Each number is 500 + 25 x the weight over its row's rms, rounded and kept within 0 to 999. Layers, rows and columns count from 0. Numbers have three digits each. The size before them is the row's rms in percent of the matrix's.

# down: layer 3 MLP down (transposed), 640x160, rms 0.0264, rows 206-225, columns 0-159
# up: layer 3 MLP up, 640x160, rms 0.113, rows 207-226, columns 0-159
down206 101:504513509503507510509465493482414492524515504523479529504482478462486503494515491496503554505477471534503510483499520475480518535492515510485526470495487475510498490502433507507463511545508460540504502468512506555469483494478446547495457500520485492518571507490516480507538552421463486531464492488477485473507510440498506516515485502477516490495517473488519527480485515497484537487551508481453493499507474466476478511491534501515484506465484480480498495508531482480503498463504506
up207 094:465496504474482500523489535503535475426491521468496481477555524518488486447489580532516459445466555489501508456477480480491504496499480508450493504526496499537509488491512525511504494444498496508481505468508442471524516507541488470468505488507487523498499468480540524476507508524497512460471496521520507525537502532516512488467489497499522497498530494456515484530482472487521518475483466470531501487488515524506535522497511512529485529489461462500525518476473486500486518490532459
down207 099:515510530524461497482513488526502477513447540516478489490519490492465472500486492499510484515485446495524450506481508494483460493526488573522550506525493493517488479514549512518492498496534536548492500516493503538489543488484484490535518517558483453483528507433516483506516500500482484504483513513483476533505490462467494467522513502518514473478478486508569520498455495484519515493553482491529442498476532462503493485514478485499501518513503539463478526504488464491497471491460464
up208 091:516526463476453522509480522509487511525499466481511540470533460509483472495517504513538498465507545525547507506518534482554517456510491446519503487484521472432469526480528500521515512507456474512525510451490544488472517488482506504516481520500512491503523516489484507536516525515521532541491513479495501521516517542548516516510497527560497504506502468506525503516524481476499511486483491523493501494507502450513445496463457490453501535485483485523447489463450497496527482484520491
down208 094:437487491462501497508544482504497516519499505518528472473471508502476500515517521490495523512489477525519536493497503502442531547498479524532503488537478502489544515482518514524502527446541495549519478511533532481497511486514478474520468536500559516497497478510482480506495448518494495530506462555516529479508475492447518472472504512504467496469503516519506563516478506538473496543469519484575488517497500490509508471457506539502503502533499474461513533510477485537495481486490473
up209 085:480488503463523498500491530533472515498472477468479506471500454491528526520529452513515501488452556475515479516509482514496493468525492526506503494515477543481468513486482487487491532470514450530525487511481497537457546519429488489511530508456446529525495516519555461425518495506515510474496508500488487489504484478485517494542466546464491486501512467497492505501517478511509492518461494490516455481496440490475515530506501509500541502463497510509503455495521483540507482485515526
down209 090:507476569455502530493502527528504543495476526551521521513549502464504446506554526495502504550504474483480498487528539457514500478522444495487513465533508514514483480488508521506493500516502479509511497469493492548507518478508484480503546503478528501548460518489525480452509493504527507538526494512501474480512500521500496474554543521494464489480516479486496506506491498528498474538472493532510509485531502497562496494468502521506488491462509511507473497537437455545491497525514472
up210 091:541512512433541489485499517539491488508485515483551500490480516493548521516471515492517504530537498506469496495495507481504504488462480459509453461470486467534515472471451451483476473502467507542507485494509493506516515527522539493531485503495473495485478501478484518491446462510558516523528478527479466513466471542531511456501502504509554538520521534504496513482499526533515456510483536511512520501509524532523536509500491490503493450565499478503529528502504526505477481489481521
down210 094:426503507529531509512488468489500547514520527538497483533482504511496462492476484533525445492504463510460501505506464524513491492521544580491501476504518513521495526497470506504529519509520473444521508529471517460487481483451503466480473491480513547527501500499506482497485530498501464455488501506520553497547524485470480526498482486481497490526508524500444512509486520484502499551517483457516524551489480501508503516463492520522484518438501548506510507501508502470475504499475521
up211 092:468498472532512534512475444481501504479457491457502526519512519527469476514495487496526511452503492478520482468521506489506502547506501503509522538537495502444503503536483514486506508508473509458509522470478503485512476532451520552489521502466503473480590503491491503480502530540467517519504508505471449533501478486449485497451487533544547486513552527525485500509480497483502482497528505527533506501526508470483496507471475479512524526467468484507525477508509480457507479475537509
down211 097:501481493470504513488520490520497477457486528547447488474499506541543524549530509482479493471466444507476522492529507491517478489525545498514467520475483496491530516523549475500550503510469482497480499482531500497490470490484416473515537479483507526479466510513478541500487536468496523482528506540508511518489508462519495470536475473508496525553484463491517470559543473508480495503485522510503502471511484511470508531512469504443492474501496507508499518507496482519551526529504499
up212 105:495469498511511468544510502565521476518477503536510529507487491508511516478552503488514486467500500517557479501541519518501498504498479519481504565541501519476471481527509484521454499535514515450451483500502486545518482521497512489493518504500517510489475488517482548468454524501482432489496460477490499482421511468461489530492472480553535501488518446454495524482515482510526520496530464533464517495520527505512491462491496467496472509487528517513489507520502520513486509488503503
down212 101:507507474562488481439462494483477513509489522484536516500507497473550450519482493508474478540464499525470512444464490487520512514514524463504515457513496488514488503504491505469509533501482505492534487520518491480514478456498468544513479474492488494526496523493485480478551481508532514543501522505476533498590505501565492489505534553514518500507467495502508504509491481504460511480488494478493501509528430516490519515522502508513538481477492517474543517518488503489502441483457488
up213 098:507515542498517515537519450485521492522495468475466480504492489524481515466517508494508501504503497534512485465440479434491496504495542550516499479512513455482491500498499491481508522448521495516488500512470501504533526501514510491453424503474498468462451492481533466547505519532499537527469462526481511500500498488474510508452512458503490512507508458509510512441507545484484530505521503517492524471494510496507464523484491453498529499439506482457510511475523526501497525450498493
down213 104:496492447517515483475469535498502489498510505536533480534525541451520474504455484522502525478504477514505542507545515515499536495500533478483536561498526498493524502495512522531466504518496517525491494543483466527517498481494507504537506492511527535507541495518459562480531498522514478505504548511467467488488512504549549498536472498545549487504489534456528551507478509509508479511453473514493494491510483494493481510529515527503541489532500493522480481489461487467479443498510465
up214 099:487468456510511478523511497495499502492511543507510516481520505516492476493488504483463542498531491530463445527484520505532515536513522524440520465465517524485497497519468484503502516525495474512503521519518520500512522517529537501513471458499528494482480517547486523550486516545490502486503500435495518508462501491430508486502503534482527479518413491510458468467530521497496529468481518502495494508508525494469491522533490463521483494531467450534446508504528480497459482522493493
down214 104:509471502486441475450473472561491468473482439522501518488541509501526511522486462536503469486527515515418452535535515472522493480507493496507549516495497495490502509498504481499521483536526543530479501515516523519509477482508474535506505511488510501504519505514527510477546510512477481525521473530525461532478489463513503499491515515477480517481505458473536524471484510509530498493485504534447480524475483501461476489507507500517460533480510465538544530460521503469494487537486488
up215 093:515478516459486463501555507504535479509568533512521506506537511533479470488482514495530490457503510472527482514491513510513510515520517437489476493522468511539453445517476539511503533541484549455507496514502435473522467506524503516497485523522522462488478501513489550477539504479544477484456517490512502529507530484517543496506481481473503535510464495466495525535549522502526504474487492514529477515465527499515503481493507481524532466464525501505503516497491496539514515477491497
down215 104:522438522474488546496500512535486503539466485514531526497519438431520513479509483512504502519483489484479525477546505495467481513477453505501515470508501519488505491485494498472487510494511490523488446494540463510462506515506517506533485503513486503484502451486520488488439514521535528542505480517539473487489455512490512535477490508498500535495487509537515517520470514508536487495502499498495494475441475458491517452461487441456512515468466535474482497525537524474503464504533499
up216 102:487494467502473546509480504530492500551506486475505502525481468480479443497501501526494465480512516486532441473496531485460524515467566481450507529487472508491465480467491505506504532481517494481467519493514518500505480481502494477500453498533520505493522458534502532514467505485528514526516479519512502483416510509476509458469517518510508478547536511497473498507502520461513506504484502469544524494476526490530489511496486495459540521474509535456488491519570496507538489523476472
down216 106:487511495523492548537511494538489504509498518483504510529491521490506514497472454508469506501524501499532515489510506478508471538437452492450468494489483486488499529494532486490514476464503529553499501462529486490499494471526490494473497485569498488502501485503511524510473494485492469490482527538516523449491516474465510473481510495450505511484495558463535500480487489468487566454490509470519460447506499499496499523493486508502487469503527498485491558480503541517518491476413522
up217 106:445491522464514503536481480477488458497471506526501495536487507501458416543481501494480454521508481521462514486517493494497494492489487512539485480517530505526539494531482505499473529509484486474494497516514501448475509599502476540500490503462496534505485517486480462512524490501467492520510531513498514482478419486514505528506488501497479550523487527474473500507478503500482477524533502522467514461514543488531482484480504498503539484470492479519478473513538482515468515542501500
down217 092:469503500473516545518482442552516503504485522529494463514519482477509509495452492527473499507516561516468516466478523538481489492479487523566478537479524507532495513528528472515472493545550479507497531501499501496472507508531492484519474493479474508493494478506490537552490493506487486492512498499484533502494514460479548527472501484511462470487452471538505528483494486487478505481451516504558513452493503500483536479515537438491477515452492493516490534467482494498504499506454509
up218 090:500500462508492533534513502551471522513463461449497478524529466508477497483511525474521541425488480531509526492529513521449541489517557541515529511514534498518518504501497476493531503494492469478505517471497534506508507523530529498481492518499533534532478519513557478537520495502424519517454472525476497483515496463452505484506533466496520539520509550502512481500497495500516466477467516513520510484506485506514495498505489519534513512489517450517499459513502467523518488489538503
down218 088:488504520511464516470505520522504515479465504518492503488452509470496527495479484567567494535497449461506538449493530519524506492470473494510490523460499463497486519498509507501493534458511536491483491506522501501516494504480490558486522496513482481464507508458518473490519507515471480488528506513475482512524534504493549522497465498505512468536531549493502510502469472508481476449497510535499513472486474506510484483500524428529507509488489456490532482530533510499539504502524415
up219 118:529526508489492523535512469491515526493491427523509482526483522520502470546490492493510495469512511470488478486495512507500523485470578525516460501541554481487519508472490473515507479530485510489447442518459465496493473529491529497489519505482489499479498494513526494481522510491503504502520537478511519487447503459529506523466516501531543476488488526484527492517518501526486506483492496482474493499480472527514475496494551488463482517521515440504445485544506494487440566490469482
down219 114:467504490515467523485468493500490490501494458477492502531512527501483482529488458474529477516531515503506489483526508514497492502503490447496513498534511508492496453459508525531501468543471540527515540496485464501495481525531510529467492528496493470472500502534473472496480565501544485534512471507484485502452542456516494495509498520511507486476498482518499456505522503486489530427493509475556493492496446545500458468439504462482485477524507517501486497544512496483532504481436490
up220 106:478480437495517503504518481493470504474468503510453481505536492530452527456486490521479543454472503475485456501507469495503482504486493459515562465529481500462471468521494513479521478495453512543467534468486490486481500506492505498470507496516487512514495448497506499473473532520485558505515467470545507495456503503514503483475451476518520457487482502498529506501547500512498471481473487515551531530563520489473498523539543477517511501526491495482526500507494501511516492501539468
down220 105:497509525526543474477513475518509468470547507506541509476505498499512472511518522544557498477526476530546483490510528519507472493507513515501476495521482518558504512493482488477508545525504443469504516538488489497527489494515462514513519493483518474501453491501500477510527488422454466467538508548469538512526507522469481511530526492476474482510488479510450527534482502498485503518513510458458492501495498503498533469519557540497468507512470453513474480511487457488526497487468504
up221 090:496491515477479474578508511562471529504504451422521474491496459498503479501502468492493544466482502497497542482547510516485517532511494542491527522519506523477481493505481493526486500472512492475498525462483519510504489552538503504479509500463518507530516507479528513471516461487498514507501531550467477496528476515531531479492444530502504539489537509507502477467503498477509479524496494514443470487478455478525508500491518528453533494500453506504537488481477491507458489474497468
down221 096:503503500519487528475479496485455530474450493498497473501537507500499528519508471517540585525547464530493517484516478471508524512474489483520499487469524477539491510486547508455490536481504497506479500507496489493456552504481501491501493477490441527481506443473528470525522490527502520493515532516484528463530501494472517520500521538495457480525495508501521516539462479514492463501472491530474514461502534494486492509509452502513533522490532497449519522548538441483499501494497491
up222 081:555492526487454532486505483513496475478491493493496517436512502516493512518514510519521498505511475475525482496522507523492502479525507525480510501513515495524509501487487456456533483514544479515478457497424487545471507478488478490508544496512498465556494500460506500504503487520522513517523520522469501474493485466451518515508559505524529450474466523500540515469495478536537465546559537475472554489521501498483469510512514489480511488459535536510477486501509466511477503466485495
down222 079:481479495492500519511498512506499527496491503470534457520495504501526507462491478495518467422502538516468528490477493523495494487512483430483466528463533504460488529507522505513459495496442503499508522522518522493509507502532532505485435475527503510499485517511475489480513506506515510488517486464492502510502521508579465491495452496487513519517565491481511495530497526462468562479456451485543492524500457524496528513479512497526505454502489480528537489504511501474531527511516527
up223 094:506496474478499493501486503487469477482510502483493472462456494554480589464496478514499473527502503499489488530492484513525536466451533515511454520486537483514508502528458507505467510516496517505509521496480499466497476539561534525497528497509453505495514528484554478504491523491490497514473504510525507488517472500480514494521469489511490513489523466512465475504458465490446469537553520468465489506545513536473495487469506501493522550502521456535504482513485495555471482480513481
down223 101:531476501500498546489501494509490518498513488504490500480483509528517463480545508480529527557465495499514486472494531481500495486519451510526518503496491515503492468530579523509453461512488548513492536516485504505506519476494495522488555467499491490537499427512464506493509492520524547524459500451455518509558499486549505525530536498518483519454493439570485500448471524484475506511497506516512531501515493535520499505465531512501515481501503509509509467486495498507520504488492504
up224 100:514498527516474510528470474529531507540501484519483517517506536526493480503438541553480506541486469493493449556489502501505483455504497530522483511514517497487519534508484450488497488483508473433479516421484515471517503527489479564506515525499565492503468492502520506508501501497475508456485530512504496520515500508472470491473556489492513474467486490467473471500520514528536468530541498472498503531506543508519499523521468471512504511494499478490517471522522491453521488519493519
down224 103:503482461478511491497485483504501500493529573507467473517518516535481543466495483502491544476539505512523519493487471521493500534488460488508541466518534531464472519502470468493521462533459483485467497510512503531498513529496498536479560526530525530497509504451502481474505535525484510500516525515510480486493533497516513526495482517483466469475507514470490498552562454538496504473475529510528500508512475496513504491523481473500509482525511480483582513477506462458534491494507545
up225 110:528508507502504510514526479558490513509509490476476494534506476524474473518461498483462465520536497471504482482498484499478516481450474492505508510510548482452485516484510474513500464487500555529505460505477473543453499483506533477484474497502524502460505574470503463494502454516451553517511527513485502503518518503508473497521490507540560524480462485452541498505472482500483504491459503497527511521470518509502515504476478507503490521465533447491515460514502523508495562539488498
down225 101:490497460510507469492516532424504495503542531473464532480478453525513511517495524488502518522484503533483492538551516498475496487525537503501524444544504493508477466499533533496487536496520467510490528488482477488494489519492537471479508527506490491536505483532506498506496525504499479469533446493497486497471476430487535477490515474452463470495442502515483500483523492483482510522510482489522486488547489477490474530511559526510517479518492512564466478504511456515483519465481502
up226 093:496490494461496512485491505508556471505454526484482479471492498495492534483470463477486522502495499513515494483484514490436512484497491478536540540465523465501456522473499500489431500508586490528523503475487425516512528541479471510448494463458483501530542521499521502500504465513545522507482497500499490504454501503518502468504492508467504482496490519514481498494559497476470518482505505490445520485490468476500506491537506485527523523463521525503479479495498491549495513541509491